{"hidden_size": 256, "hidden_act": "gelu", "norm_eps": 1e-05, "positions": "learned", "qk_norm": false, "parallel_block": false, "extras": ["capped logits"], "init": "normal", "init_std_down": 0.00352, "lr_mult_o": 0.882, "warmup_steps": 200, "decay_shape": "linear", "max_seq_len": 256, "doc_mask": true, "dataset": "wikipedia_en"}
Each number is 128 + 32 x the weight over its row's rms, rounded and kept within 0 to 255. Layers, rows and columns count from 0. Numbers have three digits each. The size before them is the row's rms in percent of the matrix's.

# layer 2 MLP up, 1024x256, rms 0.165, rows 923-977, columns 0-127
102:173059114195126146132112097115149082141165183135139144112121130160085085108093112084206071181131150092124185152195092128099092146190130210178145093145112134166119101158122110092141092173116136120143176121097152134189096129156148202105083118075193103173169122077095132095144153125104085166122125165157152122169098076068137188155072105113140072132152108063133082155103107136129203166090
111:080136173144104095123113119154119186136170131124133088100113101082072109137161149137095122152086123155141119139157133106084105096116084117136151161151134173050115154095139121119168145146124094122055107132159111133095141091095146133122063150121120156098165139108125117118134107125124043118151137174180140160097135148208107085117171134068100139102197151138092087145099087172119149165143
098:094129138159180188137155124148135119126127159151157143069110131164102123136137130123103094129114153106176120156120139171124148124137137178151122090161124108136154115152144146107100114118121065081145141199191155124159067098168088137068138134157135127153153053134121170092111092216168143196096101105080120104108160111093144122061093117166081064132124141136164063161135117096178123139152
094:116109115173185064123175104152153117063125076195163179120069096127146110134156134094107157150147172102109132080113206146105158094141100177152136087092129130121099183110138138125084105129101108152145129187170110146141104175121117201116113098138148175098106076144107138139112073077113162093146130148170144108106103151149152091084130137112083146145110044087094120146081131146112142124096
086:157061124172150124135092155132136176137129109108108201103134099105146111108119106099085119208112125129047156082169137161113119097142128084080101214098154127075159083130107138119139132120197196098133095135088128158149143150123136112088124141120139112113138170150137127083103136177095117120119096115147188087112062138103148074163127154167088152097113094077164134125120147137115174175119
099:116151100175134091118162159067088099123112194135110095111086093157152144121134140049170125166129066166104122125164156121134153141167099173093109083177096130172134102101149071145129069153170116121145135141071092094116109071142112172150131114128105104162134123136189180110176062111128165111150106167150097120119082133111159162164122187163118144120110080112194185150126068102116106106188
099:125111027112094136130146093106185104181118190130103037145134158183132075138098095103140142110083133140107068189129125112117136101127133133159120156156079156132118126139177115126151149161103098079151127121064133090105132101130078110119084130134126113114198117096139145145126141235109146086133128185112146114136132172124091082078067180103071120179131082159148117138193120089112100170137
101:138138138123111137129136090110081048151151185130051141094155147107132154150113066114118145094107102148165157119143130143126131168167117133161112154086090079101139125154093087188126103140085179148107079178131119152174114088044136130139112123152122126160164131143145120142188107179136086191195115137113129154091143172095192182099156151125123154140149124097134130140136127142111140115114
091:115020098090125119098163147123109180115124155162131154148101169126119133150143122164136104152123161107188128127110129118181091151145122096135223157116125132122058123161152098113130082124124156071118162155148140094074149079109098080118177135079146130107105139076084158154093068132025105045127125152165095102170113141113079120175091092119153157163110119158143149108124106094101094103084
109:131116133206074131131072077179151153072097131105141112170088159101112173119140129120091141116117108136123104154083124110166192112125187122194113135086119186157095097108118131050149088138118094166128210066133119105159119106166194153109082084187135056078133095149113149092183144095135080171170094172120144157085165129129110124107159090131090146132116108118141082143108082138143167124108
096:141106147144124116133122127166120151118121140123123116106143078144139125097091104196096147141138101147139120133114122109128121130135138113130098063192113145084116200144177187110109094070113195148087121190090086108091158185093124127126094118129151119141101098109116100150125141175096198123154087099148126163114081150144174173096087128092076084146126124163100143125025127118138122086084
107:088096120188098124117144104117148133090086120117055074131155196156153114090138133133093144083117125117173122130101162159133164143117132131075121132138131120081120141139156122171113095119075156112128074125137158154207136071108129085137169099054156101233117066180127147122148185149096123179097152099104204145086146178169163147133167117080115135101140090134178152132088074105152156221126
092:148145094161187094133087118154189166136148142108138123132125168127109137137101164083107114154140174140088139116119125129103169134139109148136118132116153114145097147111180141164136082104079064087127074096203105135161060158113042144150148162163103128158189113123130116139197171184136050200145087128137132149126127130068118145132105113121108060161103132169137133153142077065168186159111
098:123192143139135100144146116153098123102135133079136104102082149111192142108155065174129106111182113157148120169140121120177076106102158143134174155151109089120112070083203178176162076146097103133181153120182089109102148104134145151076086121139130145119141148122115132141113130104154103101174106174150055116163117070082042117160132158129155129121117143206041122156128082132174104174140
095:146059179126103162143112172145128128115121060135125068146086146102129176099174073133136146167155165141124132102113125122064133109204162123112059154124102191139113103073127125144088106163114140146092125097124161153120154206122107157143087168179150157110138089120162120074087141202125087136108099073096101128113160085113102129131147165074101194124131138042154138161166159154137114122132
088:175119166135083103149201146167167134190132124119109121119098062082151148114140126140121096102122129112079160159128153033178100114069107033126085147088136138163140133089123124194090157163153179124124129106160149156142104129158143092155127116107135139098168175161104086179172143131102161121149104145109150170168127189143061120111155132099101107113136096114102110164114140124100144127161
089:126137106158170071120168135135111141120134120027135126109103154104115040131100176095136147098113187124129086104125122159120167195068130118139134136063154170110140158172080123090191094110134160154180130114121139094161088127128150035124108145138169135082154176131107157132161137112125085198099130145102098129129131111066134132103107142091148102089135146115083110174136135171143108159161
106:176121106108139166126141104164107133105143162143132132143104136059078146145150106152134066163117124045145106157145148094129170124134123105136122117121135067133158147172077158104182112126149112123135128125145134106176109119126132106099099152215145155087196087189147131196125115114180129122104141105150136159135098079089141159114085054099145094168089132143140143106097090153156088170172
100:140182088118120063118098082141096110138089139165105068142097161130109124124105124129152119119142151142148115103151160177063180075163187132176106122152140131129153106151155064112155141107135109095181143118110125108140128063070100155169093160158134155107198147124092147128122154058155136153149136075138080068148127141140138081196133159168190113075121101126157093126093105194111133126085
087:148146180170112134103171159197144128146134170099151134085083097146164092136106111146148126058135121099121111125114120149125132092129062180180145107134088169133126178176125105082146119060133081104082123145129097136084102155122211149116134090161116191148123186177092148155167117103121179110128144075129115091152098139130086092116121121117085146165173129110100113071097167113154148142157
100:173107139114107140100147089163098143160118134071178068183125000130146110080074072119079156107125089196073127175148123167145091150123136133060085130148136150150065104121131092161144181087159151121068088129110180116088202116086151080110194158103163157088170137141123142126112127115101128125148127112121134133135166102141128176109143088137130132121100124147114161134141143160097118097161
109:158132089122112101188194199203079155116138137098156161136158170131061129137095118111089097078136102113140116154115083155141154091094117091099104192059160173138169111125132124122124118107114098105104135126138085157132166091081123130113100084163145061164118108170153136112143166153123168176086116079154158102185147143116166112156107131194150174124122105181156116153132131117116131106161
092:151112112189125107089150120159139082047146108076091146094161168182118115132114178150176161100124134150062151091182135150169136126142164132089106133116129165095145120129144133127073134146124094109144106115123185167144138091141116117116175144110153137167163147128090161134116133145139198122119163160062135137124125119148173158168120182113093050105125107134174094151068137127132176123116
098:121142116129138128154124164122159117134123140130108125076164110171035096136110123085133143080111138077093090117083111123081184091076138169097110163150138149146197099134093145111127114146201106129120118054185093108083054115145087120080089128132135103152168144136173136155085171114117136143190145131108121137117147126108097115148071132185138178115118177111174160107171134102122219184122
085:100160123109150110096106152107093138153094142118180147114122089093195111095137142112088138152137146110118067130089152106120107131114137112143103163063119078143169138128117195177206127078120141095100138143153174174154170124077138140117140149125154164137126076113127170114176120149093121120165107153101093080087159109090139098183102135134115089059114153080100168099137131133139095131147
104:152136118181118174093062134121132121155189122107099111140160096085150101123138070145139134114140129131124101147160190197159093101128178108127111148173119112119192103170095114171121192133093148168073144103158161159136143111074097175133132117121151117088173116142098113112143131121090148113141120070022101092108133134203108149163154087180093093146116096134155102144131122183112097202112
102:135148104111142150166151130140155108114125164134119167136124127144132057156168066144156089112077113156156149160104153062142119116097143155159109158160192139108154126134167159238126160062153176161119150079083158134192075162151162097104151157144206115124149128123160139136199100114141096120145161113112079182130112146152109136116106140008072084147113165198152131099078116161148123132126
099:153077113081147141089171096119149165153139054133054122134138077134126108163197189053130172121112129155125117074129113148121120095131165123108151168160169153160132106174094123123127066158105175126128068076076154120183149153087117093081153111115152173199059116093141114167137137095104111119129153106108097190126105164164111184119096157170095145138079105136124159144190107123150106087174
091:097176093148112132123146193124112116160112089159084155112165136059137131111131159168136197114131166205099118112119120115103083114079128133097114080121102197069128137125127199139127111156146107158194100108114135166121145102149170137218160138124170115091120136146135163096138145159099107125135173120120141112133135061168199084111112112132180119148090137073086097112126131128099099100081
094:169133122159162128180150167102104172146113134178083124076164123128094088137147179191147173157159134126180112123104130131086180173067057151144145164133156158078112112125111113104112159154150079108119139092093082185080172090110093155157060167119144134117094128111168131115129099133132120169134062143162110142156116155132138114126162088183098141136116173171144121192180107087168144138110
086:142146134159130191165087155145066175130143150103145167137128139131187148115155135140086078195136114081166093143160157115126152132125166145193138092142143111165143066104138132172122140100099140147109165101102118145152159174104111183134155084073094166100120150117118148100141123152106106085091143150114116160111107156148116148102093105157160105095113097171116055138109094145130168171175
120:162097086041187148112116185112079077134145153150153161192174081122204208168137159140096131153134159131111130121156141153114068118095163181124137160142141166073068140130158040147133143036112121053153096110154122158121146125119137111159113186115155105123142106117144110154144170116044124083155136133126133091085148125092123144142134091164083163182118134142138142096109110137116118136133
094:141147150080105141083115192096154136086150159108170111156088120089145157135100173129170123107124126124151105136154184049150108165181185187164118109135132063171083171118082094154116077137137139142125129148140120110137132139120183134128098115170103152155117178197052097116079153119141101113136132139129152097159173134170047181153234151081151149086105141170109113125111111082103092130190
103:088163114123087150137113107130094153137121062090111155118185142188141163091081205098159099102120106091116086113150188090145127099092102033190082143103170112128067090169132130111105096160194188128151148169110171134149124105058131148104094104124133119173131088144128172105171115152178163145114121133107105122156156106145173125145121129077130102121148178124157136163110063079086093163099
093:166140152126059176137121062088057077127174154190140060143138187134145085100119198084122117136138101124077105132155211129089131183155085187097114115089076144157118116178132088106129150154183153107066118115157132106124169115103075058117082146102134162165148145179104103170158159156100104183160114117151097119080130170177102125131070126139110148112124108146123116120164097162050128111137
100:168131111119122161166133193138167125124139099154116123174156088143158135141116146160185034129112082140130102152167174163097099125149142150164117137128108107125139161116116127129146133110081107153116101094170123126186139156118117138085107106128173176166117154153127163166090159133124124092119114118134101181165155118126101124130064063112141134161118057198135110178074137085135116062079
095:089111130143132144094185150103097124106107194128094204155156142124162142106097103127148145131117123138180068171184115165104114132116148119145138111159132085115132133128108127125165137178197095098071142103130157173120109161133156121099078176143136110143128133102101134075153154092147156134114138049082163117101130089105122143151131109144120094174105141096128064189099134145166199104113
091:115142146076145093056121108162076059134105136160176068078115121160087168149143159130084102130112132138089112160148115143135110108104136146138142099126115077100153145195147099178119077113147130129118151104118150161077057085115130145092177121179143118108156106138100158103162180148138167131190103087083120092169098140073114126077187183251143134101109109089157152112157132093134131088129
106:159156147137097113112132169133161099109106151047103136174167120046161134137172167084126111118140064110084135165131124084118145162131113191167125122127082170114061134111149130134149097153144143190128131089138166097160129129103167128108074148141159128152097099158135106098139110137123095157112153126177201115125133121108128178168131139124103186078160143078116058090169104062113130123149
100:170119105094136147094093148064127140077166089148163091109197166173143158132157170097149093129168182132126125190140143205136163145159064120182140138074128092128089129091170117097157068061062108154124147147049113152122094122158118130087157163193123179114173103124098118119127122110110093158131147189142127137130147118119107204153125166101094139118177195151128155137122107139103169110090
096:095118157133103192131083179153121154125171140141123134085131130086132108111110136166154131091145111131137190130116098120143103155049120172102151123145084117139128115110105199165121093144094116123148166082178165170202119225149112178180094098120116144107139106102123161064132181111102133161151159081098140092087092086107146093130101083173064132147157168102080113109043114131167170119138
094:154145157156122090106152147125113139159139119158136162105150115144073154151115138105178176065167065186109138125202080127130147167172168174170143150093154115118102155116125172164143126124098115123117153124101114129189126141132088170164103114185183165120089128137085183098088131169072158156234134120087163062155051095127140132131103103140130131200134145102186131158100110127127121138104
095:170141101107097092140148158103167138136150059125143157113154101140118116141135175154113177120154089158171128087117144101083066060130153115145112141072118095119132139137167112110111137106110087134116139168109076147076143138187108154132105149052066179162118127159089060134189184132074115070076117132132115127120140163172161108134139100167075123106138137115053145141104141115121132081114
101:107100208172136130109077158160164126195136139133137179136077152094075114089142131107143117163149130157112121152140164153156197168142137126105215092182129094105124101134141111099128127087049094120106146133101145131116101134128112166110157135102108148075079171169115150091082082170113111125058113147117139077118118132096135148139066137113107129070139078146082104170125118145126113123098
148:120130146127114111112118150109114126149077092199107166119153108168122100146121131135110147172154145152095097176163149153141129147158167115109126104138110102138153142093168178170190149126163156125133063197160124153114147152123131132150138132148173098130129151083111154129126145139103165128087094152052088175085140111111148165144083095091127107145084137146096126116109089158097102123103
089:087114165180132192137184128152120131075090137174110128164110129167093077129166142155117176146147110079142104107115153140158158115110167094112101154176139141103103168157179121143213134136112138178112073149105142130106100101158129141093119129118180181077113155165157107147092114175117140082143055212077123151137115114084163116099101115141089135105098105133097077166078088161138192181111
119:165118125208167134072071104091122128154140101138091141076156105142188142120115133092158118104092131135066081086120107136148121174149155140130126111204186073055144165122100157124129139109147131131100064157146128194177147122098094149086066125088167103118130152171171178146157173138118132170128127157112148104106087098129123147157193076121099068074072128120120107114105090154100133172082
115:104151146106130125169159140161099160068081148115101122129134156083173073096107149097152148159200190133103076123105144140159128139108094209140106087072083148132129139114104134136033114145097172124147129085163124160126127172133112094090122145151123186149160178140116164086108088122090169098129112136123170126117106105148103142118131121179134122115128074144115157127128121157119093159118
091:129101053140106085110144174142125085154217062187047140126100164096132132127122138108127133125081116140165111123124157112105182116113139172036126167132069096093190145127141159142123114134153140043080140141102150116114114120080146144086143077129112082087112135125112134147081114202094125085152178123089069117138130143180143097103127163138082181098129146118131119122142111134116120211097
083:158091158104111142104150138120107167116114172093119088125117110131155041108097117107167081127095201138132166130088167101148175140150143123104109117161146074107143109117147174159135125083134130097119100139142142121148151124121109127161126139203132192131175165147090156143096136164090143116118107135057120090182130167070117167102182223057143091091165128109119063088121114147125166111134
085:160118068051150140123121095105161164165135122112075134065121119139130143104149151196114080094066132163156127105158140131117102149109134138159113139107144091127191130114107152194108110155115178077161079072174156133104121122116101112097082193137085179111142158132097169124146156107120119105110125057130127110188171070062112102120224112152113118154162173144075092108147151138119103128122
103:134132138131136083118147059139058127145122135164111152126140082117156094086133094176131153194124167110149134135123090184110141093162140048110172142087097135119093102165112131136121131153139184124113125161121144119163128125201122137128093160114188078171104098126144109145161139158177173171098117118177121101117167115112174165085071178104084088115137109131125134170130126173056137098123
095:126157141107167143141115078132140118095117163118139135145130163162094096102116167147175147101161121156127113131113120100132060078109116165117165185139146164158146087131135142120129133169133090093141111192095086113155071071065166120120165110134059139192147110116112105115091156091085124130103164096140135160101144092159022131129154134147158102112140072125117166091127056126070096137060
095:201099138123173125117122102175118161130104145159152109081162172146122148116143178138145137104137108149125061072109096130147136156114076136082126190128134124130136125145169084124167102121072114238109121116115133142110126082154175087164080101211133101143128099166158105121178075097105125168120113132145131116128115164075196104121139091149126173099134130069090147087165156127104146194032
138:129093154139181131202135152089105113124110134104149133201119105112138082099065104136120118158134072148098141187120145153139104160132142197095083157148158177099175111115096186169195169109053144129128161093171165116146102100085074126117125127061127100183166116175112175167135182113146061163099083183112069138100110127129146131175131125126097108063137161143117137066139032189124139102094
# layer 2 MLP down (transposed), 1024x256, rms 0.149, rows 923-976, columns 0-127
093:100163118126149113151148144173161086144143071115075140098109122115185116079134117090139098121182140112102115136151136125119144136124137116124062118128146117130148089100130107117172182139114174095165159112076136139075125055170104126090129111157078113101147065142071052148177149105115173137148141142128153123108117113128130099106115119098105161080109183103153168127045140089120151134088
095:120177066135115131198149107151127108138125110120131156125145134157139127128141115120153076135143220099110144149063104171130145138111188146119110130109162147114113140141158110117083150170144115136185128087142125125076128126123150091091155133060173083112145123071138074115149073119143133108135159093088009146143090118218165094102151214117155086185118160157119159165191117103132052095122
103:201118113150085138135122125079178184110166164180119166125151110187102133121086124123146110136143147177171091150152140141073076091123077086138100147129118115058125122073194158111162126112086150163137154122165078159134164107071111127089165195129140114146151143150098140135118110144109111112122151159158108108133167141087135177139082187162180134127111164117085131127130153147142103108146
096:081125158171133140141103079185081164070114145123210110075069160135142179120131099101132098149120095167150085137121075097148146140127102089131080141159130148168098160119101162156166145073132098128118154143119078103100201185112098146112159154143130152128162101120118156156110147126154145069137126117156170155161120151090085118111139042124154102095164120092152069073107206155131092140163
104:104100158134120163119144132154092171161192118121070100086150141102151067164143131123117163140122024176094119107132155180138142180130158107099123067078073173137185139117154141155125140161125185126107138138112147132082142113081202136194142128158117103089116101141060111128119099096138106132067148164134126131127158144129101069157152149151117083163127122093114065117146078106106137113102
110:131124142185172089179138124139169080091111072137095118212113143184163130160131108173182110108144086112088109042160178150101085113169155141058028159092111148104171139101128139166125129171133094131126112128147120111129148079092158082129097123164133176235105147143090091117131213039160077139138146061132119141130131154140168114131138138127134107153107102125077157151154150109097174120151
093:131151093121128168143185120118123131103156091104136106168133086073193135182116121116169079121099066141112200105127083087086159133116183087138179125173105131099095159077132100120114135093101106114109115150068188131166117142151151127111090163059087145153138185099133135106143105138176174186100149103044124092121103070120142194169114085133194173087129184161109133120178144094111126094076
101:088148126128120146116163130105168167159137129151158133112120133095114108153163086143136119135151151094162168160085138093146155189154129106113119124153089111215083162119153151126115005157164114156165062156092146120151160087149087101095146108143099132124145163136037125111185124141135068087088082133134160162075157165162165176146178147186153136179122159121110094138118084117109151093149
096:185118135188130164133158153166187136158109162099128125095114141114177129179167108082102115167070116158161159091143094112151090131095141114099149085097097127128168117117084126120138113156039107133103113123130065127093118103135114156126102141149111178163113188192124204120119146122120121113084175091150206084161123153157023145144112099117146163127160179137171118081143181143149131126109
099:143110144150103158112067136170143094163077104177137086136159143070158149109158139111144145111155126104094098152188131106095178115145178146134083138141117135120102113155160139140125122111104150142112117088080109108178127131181121114158112130188127122092126061176217078054155145118100160140115098103141149133132099172168124138106147139119137165154096054134127055151163098077162068155100
084:121114104163149115125109153125144077146114173147153136135157126123138153145123202136129093127129171099127200129131062024150147148181142168118175214131148095179182098144128073146110147113159107162140106123116207176070107161171134146157092083097164093128117074085138085067116197112137125170104132139116111105137133098115184121086153098160130188133169118110121148138192133094105143111096
105:133149148151178127123098196101116187133124129063174128131119087136177146068102078175174115155130138135118104137151110179110116118127125088174112156158164153064138097164097169178063102090103142148111092117134132122095151178091117145116133196065067142130150139115102086136106096149087126142141191138118098057090087124159218094127109111137117184148148175112123144196175102114130178175154
104:132163182142170079136129139172058117166150104157080125152133145096138111106144083098158193170134109132073089082118165122150109139127175137110082120150076158130158029194125135135106121125092161075073100088123127135113159196105101121071101155138147182146079123144109124147129113139055162114167156103095125132157101093169117126170104190130095147079043190065118095127098136072150133084140
097:108116107097161124112142102173110130160148165096107145153096137156155143114103121087105194122084127126079139141144156113153129108122150161138090118098103109120196155146197171164160069134087114067137096125143142099175064153127113142050196097100086156119057154157088153151132093124109182149140131106102069117125168180140129177129136080179129139168103103152159127096108100143151183109120
093:100060097164114175147096133151116129090097092115185122120147123130093119149147079180147141103126125118124176118138075120111139129202187122185130105148098195137107140146097165151123075110126127066132119139115162133143165088104071143094125143154129151141153159148152183156129103145117141140167114073121127142102180112050103175164183115074144143097180204098113120182143138108102090113162
087:074134164144120144086112104126111065049141128153071114103182119153097140141136132167147110148121161089119121078127111140078128129155166138144101135088116134085150126151167119183156128095110075154141149118147095074088145137102133201100150094131130057175166113098101104139144106139164100123166118100128048129140121150087133137127117146176107115076157147146147143128142090107116124098150
096:106106182165135077154109159164087123147165175167116138176118158135165140134171118162074153081116160174111107095141103107155057164127112149129117178140099110145129135155104119102123125106148134121170086147140140119137071172226119107090103080101064122194124163111115148162144117112144057125142119125120143126084102104120074136043093118172049129150120133107084074163093105069151123122098
102:173131099109150132158112166099142120135139105142104087130088146116091125083068184120185123082073128127164130124109115093111190143074160123154097095086161110089124134125136141122111125139109151112134148151045191163128141155121082194126148157133116139098031108124129171200117095124124160187149131139079142151140115114103130167128125116154077091110126117130113158123104130104138071093231
092:146116102103125146141106125172120038172102114110150183130146118135188194139157127163100076119142124096100141180108105016131109134124123119130138123112161114212145186099115168104104172099155161163134148119111113151094145131162063156136059146085132114126071077139184140147146092113115161085128166095125144158197068176107113141123134142111109164109108116120137176119080093081153101058074
097:142092114128147112166156071096084137140129102170103135163121184087069135156153140091148110181151136137158128164145056173150057118116179127107102202169087093134125107072100161170100130189099151120168089137130169190161167133105068156176064171156097117143106137115150154180137121087094140121120140107105167150119179127144162164127121108065164041129144130122136135131111101095107083164074
096:182137100103115086096140084132105194113136137177195183246048050145112153187163111047129043152162103121158114140146108134157087160121133151164070181107139130121134161133088126187156123122116142117145138118178190136131132131159175099110117167134157199095147103148128079127135121119148113176115115106140115171106131105073116109091094129191158120147149094144172112114139183176118191143061
102:141110136138091112129106121083166134136066155152104154145161143116197124137094160145100122160186181092112113080143130135135115154146118126099148090212146096144119196125162075126078114115199092135083030100140132152153105162090105135139139172072152144153166188099138086177144134124177131063116181166074094139124120115213121136087078097089099108147148146090183159159085120152088150176113
093:106136127130089152152128130105174087173130130139105112156081115097149182107107144176110136111065158097128145089124156074140108102142100106094098105160094118087114132185152151193173065134129175196092143153158152143127118073173153127172087103126081138186120150105140125171155154149170109110114121128152136064130130143163119143134182076126154191132150115174172169174122042120100154136086
095:143154104134140106107098120107188115156152089116130160192088098113188099108156139206139111199131121183173159105168114125166125169128129080107109154129088132140098125102178153079118153112032165200126156155110175131177154089121154136141146127164121155081091101164075143124155047146150104090097094168152135076147125097127139141098189114082102093149139096145082113131110130227179097117143
098:133072104185144173114130130132124116140155086200078078093084139159110142132124155093190156105074097125148109102092130133082108141158141145093161115102162135091049110103090074127131087116124155107144172104137124138152117100205135103156122132150121100123095110081091119140070146092131078185119145101135135176144122182156085106115174052113096154075151148195116117166126062093112110127132
099:140137058154105083160169069155116124076149172147111095152125143152123160131100113110127131158150166085086165156075108117096119112160140150098161146155174154165160125113197181115170134149083129122114139120066092127087145128110181104114156089145120124110128169100169124114103114107175099183146083191122058150142109138122133084145113084144134071152144117162088138105083130098109158094113
110:123116169119129077069155096107137137138165114117103072114096143146148113172083105126129180157108146108096151152134117148113099117138120092130119121101088129096135150125188207086073095119099107203060193108133109134136132127163152136102146103077134125138103166087074087153061117143104110139150155173162161109182170079102154162180121118116091108117170128185111102075079116088117175139121
107:151101156090137114126104142138109114124169112105151072141151131158095179099059127158142157126120136124166159145095150123147178133105157108104129092162133134112111152065133126074144098093144094176110162139149082099134123106164153159144163111113148045165158130220141158058153155107142132115128086117167107125159154102108162091104123110116155102124068126069089128149094113154131180153091
096:172158122121128131086116121177148106156110163080119114118185158190093121089125129158077198093136145100188136112150127136146163138143158178127131139130116104148147156121113119107105075097163075163071127162139142131154097163144143113112172100090072167147117093106115154151149181103138151168106166175186137180123111084159122142107168175128149129109140160142147174078100113177120213150116
111:106110154077188139138087107113121147119086149159123122157134086136145136093207105139154074177229173168176132131153169131173095156137100126095132186190140092125156107165133092082147132144169084142177146098122140131107122120123188071153138149194103166151114085127129116131138094175157146049110084127105134168087140090147131149140085164138058143116157075050099108144124163155118092114147
091:098135055100126166073085143110142144135120182185152124116107165115129126153116127085168119087098107161127173159138123153123079117161091142173115138106170141101187139149164168113109184080169170101131128129140219159147142159132117133132070183133099159109119178134103157126134146170172121161159112082140094116135135091141155171114122167100208173123125162170133075175122121111151095229124
112:101163116151148119165191127130111160122115152148134142142112118195097231090123213151152139135132157086107128084083140127094085076156156155117134106128088131083151127110110134134083151151112144138157100127126125145088158107128153098127113127091150127163164150124152129102146135104128155123180162120116136143134099125143173169134117086133164063175140164149096147117095111135125126158112
096:126117127088167114135097104122085157122130069112193096112122134112087081165110110100096110146092098100144062161159079130113138133074114103117164132163180091066178181060149100149143123129135109076100061128101081188148103151141113144104118133130137134111208100130173130164149062104141125096141122140128153127148120168174142135218089078076136159146145164058122182057170156091129141078099
106:127142127076129128145115148149117144153153107125166174140139167135165104130103151120177100113120120134189117159173116157116118106158132106107154136122133118161080088138154106122186143108136114094112164106131074171152138115141092134152143128137211181118105090105077073138121107122159076105122145206138086163184098184119148158151142084144210130106144098127170070149133167058106096126151
100:102124132174129137153091170153116136164151124063094085133108149094153142129136134194152136120097113107099107144095152102147120101159120139141151115194118134172132144065113112166095116101184142096182162132104151111104153167071098136140154184175101138089094162138144159112078123082099126072085159120159149136117147078146124106149176126137135116179123133125036077176138139095153073147098
101:113142132128120072152156087130124133110137127126146129079080122115050075088115130129110196105136108167126132130192117102128086107096130139083162100150122134142086069133151129125189136162172110107124181142100103123070094090178113086173080093172162140080104108141194116139163165153103135108135125080173149078130089104139138142080108090147134089180126132160165147084174184160140156174155
095:126085150132123130146116161149109101162143144151166112106110144172132077151160152109084155172123123127114171095111120098134114189160155102116194100074061096140090116099113130107053089153132122084115110175131138081146144134127124123152122111182123124117145125115090113130133104187138114129130151106125046150115144129115049134169131161183109114139124045099121146101115149108133102180088
087:114065172123131098085205097131113166135165142113051109141124118180090037126097070136135114096136142133157124140098079031148131152110125088093068152091077145143130133104115157107122097098106171125174108143144124127083139144164131135153144116088190127185155136100175123068157084117144123078093111184073152141152143113168075134123128087115127157093073089148047110176147111185115084184111
097:115095083145162130183116083108087118149148086162154147116090106168110123054113076190137157102137120157160109128110078142131117116090164093125144129179161118162182095117139084095113118085138130046151178112148087146070136136133097133119110105104116127117111172105096145110114078148127145043153101090062105110143120109151102105089104115129125068180135116140132162117081157149131137106090
104:091119114211142103134134188139124011195132148146149113153158133142142128161205123112068110105135101106098142152198141143141147124165127128162109134119121168136137119106127057123165168167102162145109162161147105076136179161137170161115115052137147132097167082170119091104104117096104110095108104137121161173056133141155126126089176098155020130158138126120130111105105142064134073138125
100:154131090118101114089187075071150078144101076111126106165112124181100143149086114132093096131127151103148118128172185163142154142183123120136082161120158089150096155147139136089145127143129157139107154119066096091052156030113116113096161180117174145143122154113155151180132120070193099118139041190131115108178157165092078126131132171125168109096055093166177164150162164114069058145132
089:121094087134100152123133079119114136143153151097161172155092090071174094101125132186065118105119100139145096121097162149131068099160080089108117132050114177154187065152127141077073154186167171131080121167185169055108138059135190086120192099096081147078142097135102109170163141169159128112083146170174157159143192144095141133118127110142151144085155085119064106082144128182083150128128
097:174112133089051118172154131084169162139131145119137098156075101114135119162122109089137115161112162186140129114148208239104153173128096093166160121102113179092164165147142160131136111120088165163108168120143158115091091135131082117114123164146130102074135157166115139130086166117071146081159195149144138147121155110143133087152128104172124081151135132068095140120100210153124168117121
103:118133150130062053143099178165141105135133168134112137073120144124096144119168158147179088118179086133127130122168116155094156170174126151116117156135124148136076119134144044159107237131092089140081070113149171148060079113144095139129092137128144180127146171071109100113140112123111149136128138059059150086169150135156135172116179164123063154102135110174115122166158109126149107139117
102:153162098133169162116128067095118135155075097134154170118140090190088088119097135123146128182160153103201131191148084168196121136131111155119161129160148137148147118163124126104101147152178073096162133169101176118081124141180083083099174120122092147116145160093070146127087095120163122093136080137060055076139094123110130132082121079160110089176162095101114118056126169121149106093113
091:087120106162166142153142116186099107158118132128148175138112127103123139132148105141111140158168170049142162112153134065108111143127131135134170118136073088106126120126134143094189131108138119068126114134099109213128142101073083142150132123172111181109161191131150165136104079196111102052106088119080101103119135120160152168118076137141189193095097132109111093108102085185126146120154
109:160132130136086058135136122147148154131091171155132102065214157163130153103106149099141063195135187125175129086071117208154158119175126190128083122115128101134117200168159085126102108142142168146128096157147105119111142089136132101125168154107177112156163160153118109194149151136105110095103135188093156150059134167151129156130150156090151136136166105113195147174134161114119135127127
104:080138109091168175131096156122124109135138128095128133124140132081123162193111160152156158115139111136175093126171096122112157112071127135100150164086174158203085077104109077152081155123144152100160140122127162130150086158097106076121177094133114143084172148149127112097169085092097202170099112142145118134160143108131187109103075147157156097118083142152091108111157107095087108139106
098:172156176097160167087119186131094106153128166158125110140119100186086173116103082164109101116172112116117133144172154192129085185102104116147160094113144202107102154166063146145046156121088127076138090107113144186069123136164151157166118136113104128112149126093133133159127127162109158134157145100141122137134158200060115140160059113188097095129110174165127167144109134121120126116179
089:120164132116138085135143109133119199176091156084093094101107107093139121121151144148123112105116125105120151129139099127122089078112123071169070100120186100108161156073127108205187112090116123115108053128094091112123124134114160121183149110104100145145087125173203189129165179123175130112132088071139146153174089209162055120070131174126180185094113176080156058103133151126093141093131
095:124144077188162123140170106092141079115082104118115130164125131134122122140116130072100141106136124116072145085070138143094152110199167104160167084133140134176121097114096148119093115171117180177052117132078124153123130129164137096107168130154109107135106199155128149193099095140171106165159092168128190094147077158132086109140142108096171138097134117191206147134070149150065132100098
109:134110145195123155083143149172111109134116067096132155163108107103157145062105172145068163096141108063183138105106138108095184132155144095128195124142128139121057168123134094141175104126136123093204097120146158143134094103062027133119126107123169083174077113113123165117063150164148073186167088142148094130176130054104111142101121167180118149114114093132168108140127107179042107129129
106:094067103113157166120122134114131140099171144146100076166120160143122071138091137196106172117154122141121160165138114106152172102097133134164145153137133161103129117080142130171134143136133129140171115153123131177141126085118057141157090043115104119169122105085201082117178199098118124148141113112089169115100063116127091073080144136140110106154094180097083144155177064086132133102116
094:143111104157176103085125109131100139120090117145137156112123133154134134149154109146163054145141159149076117057119137107157142147106193169090199131168127132125115098109184144177105146148106142166127135130132130118147154132109176114130115090162125101141118173100165063192117078081116118132180147079186099100112119107146126154143128123107143120126195147140103166162134135106126154162085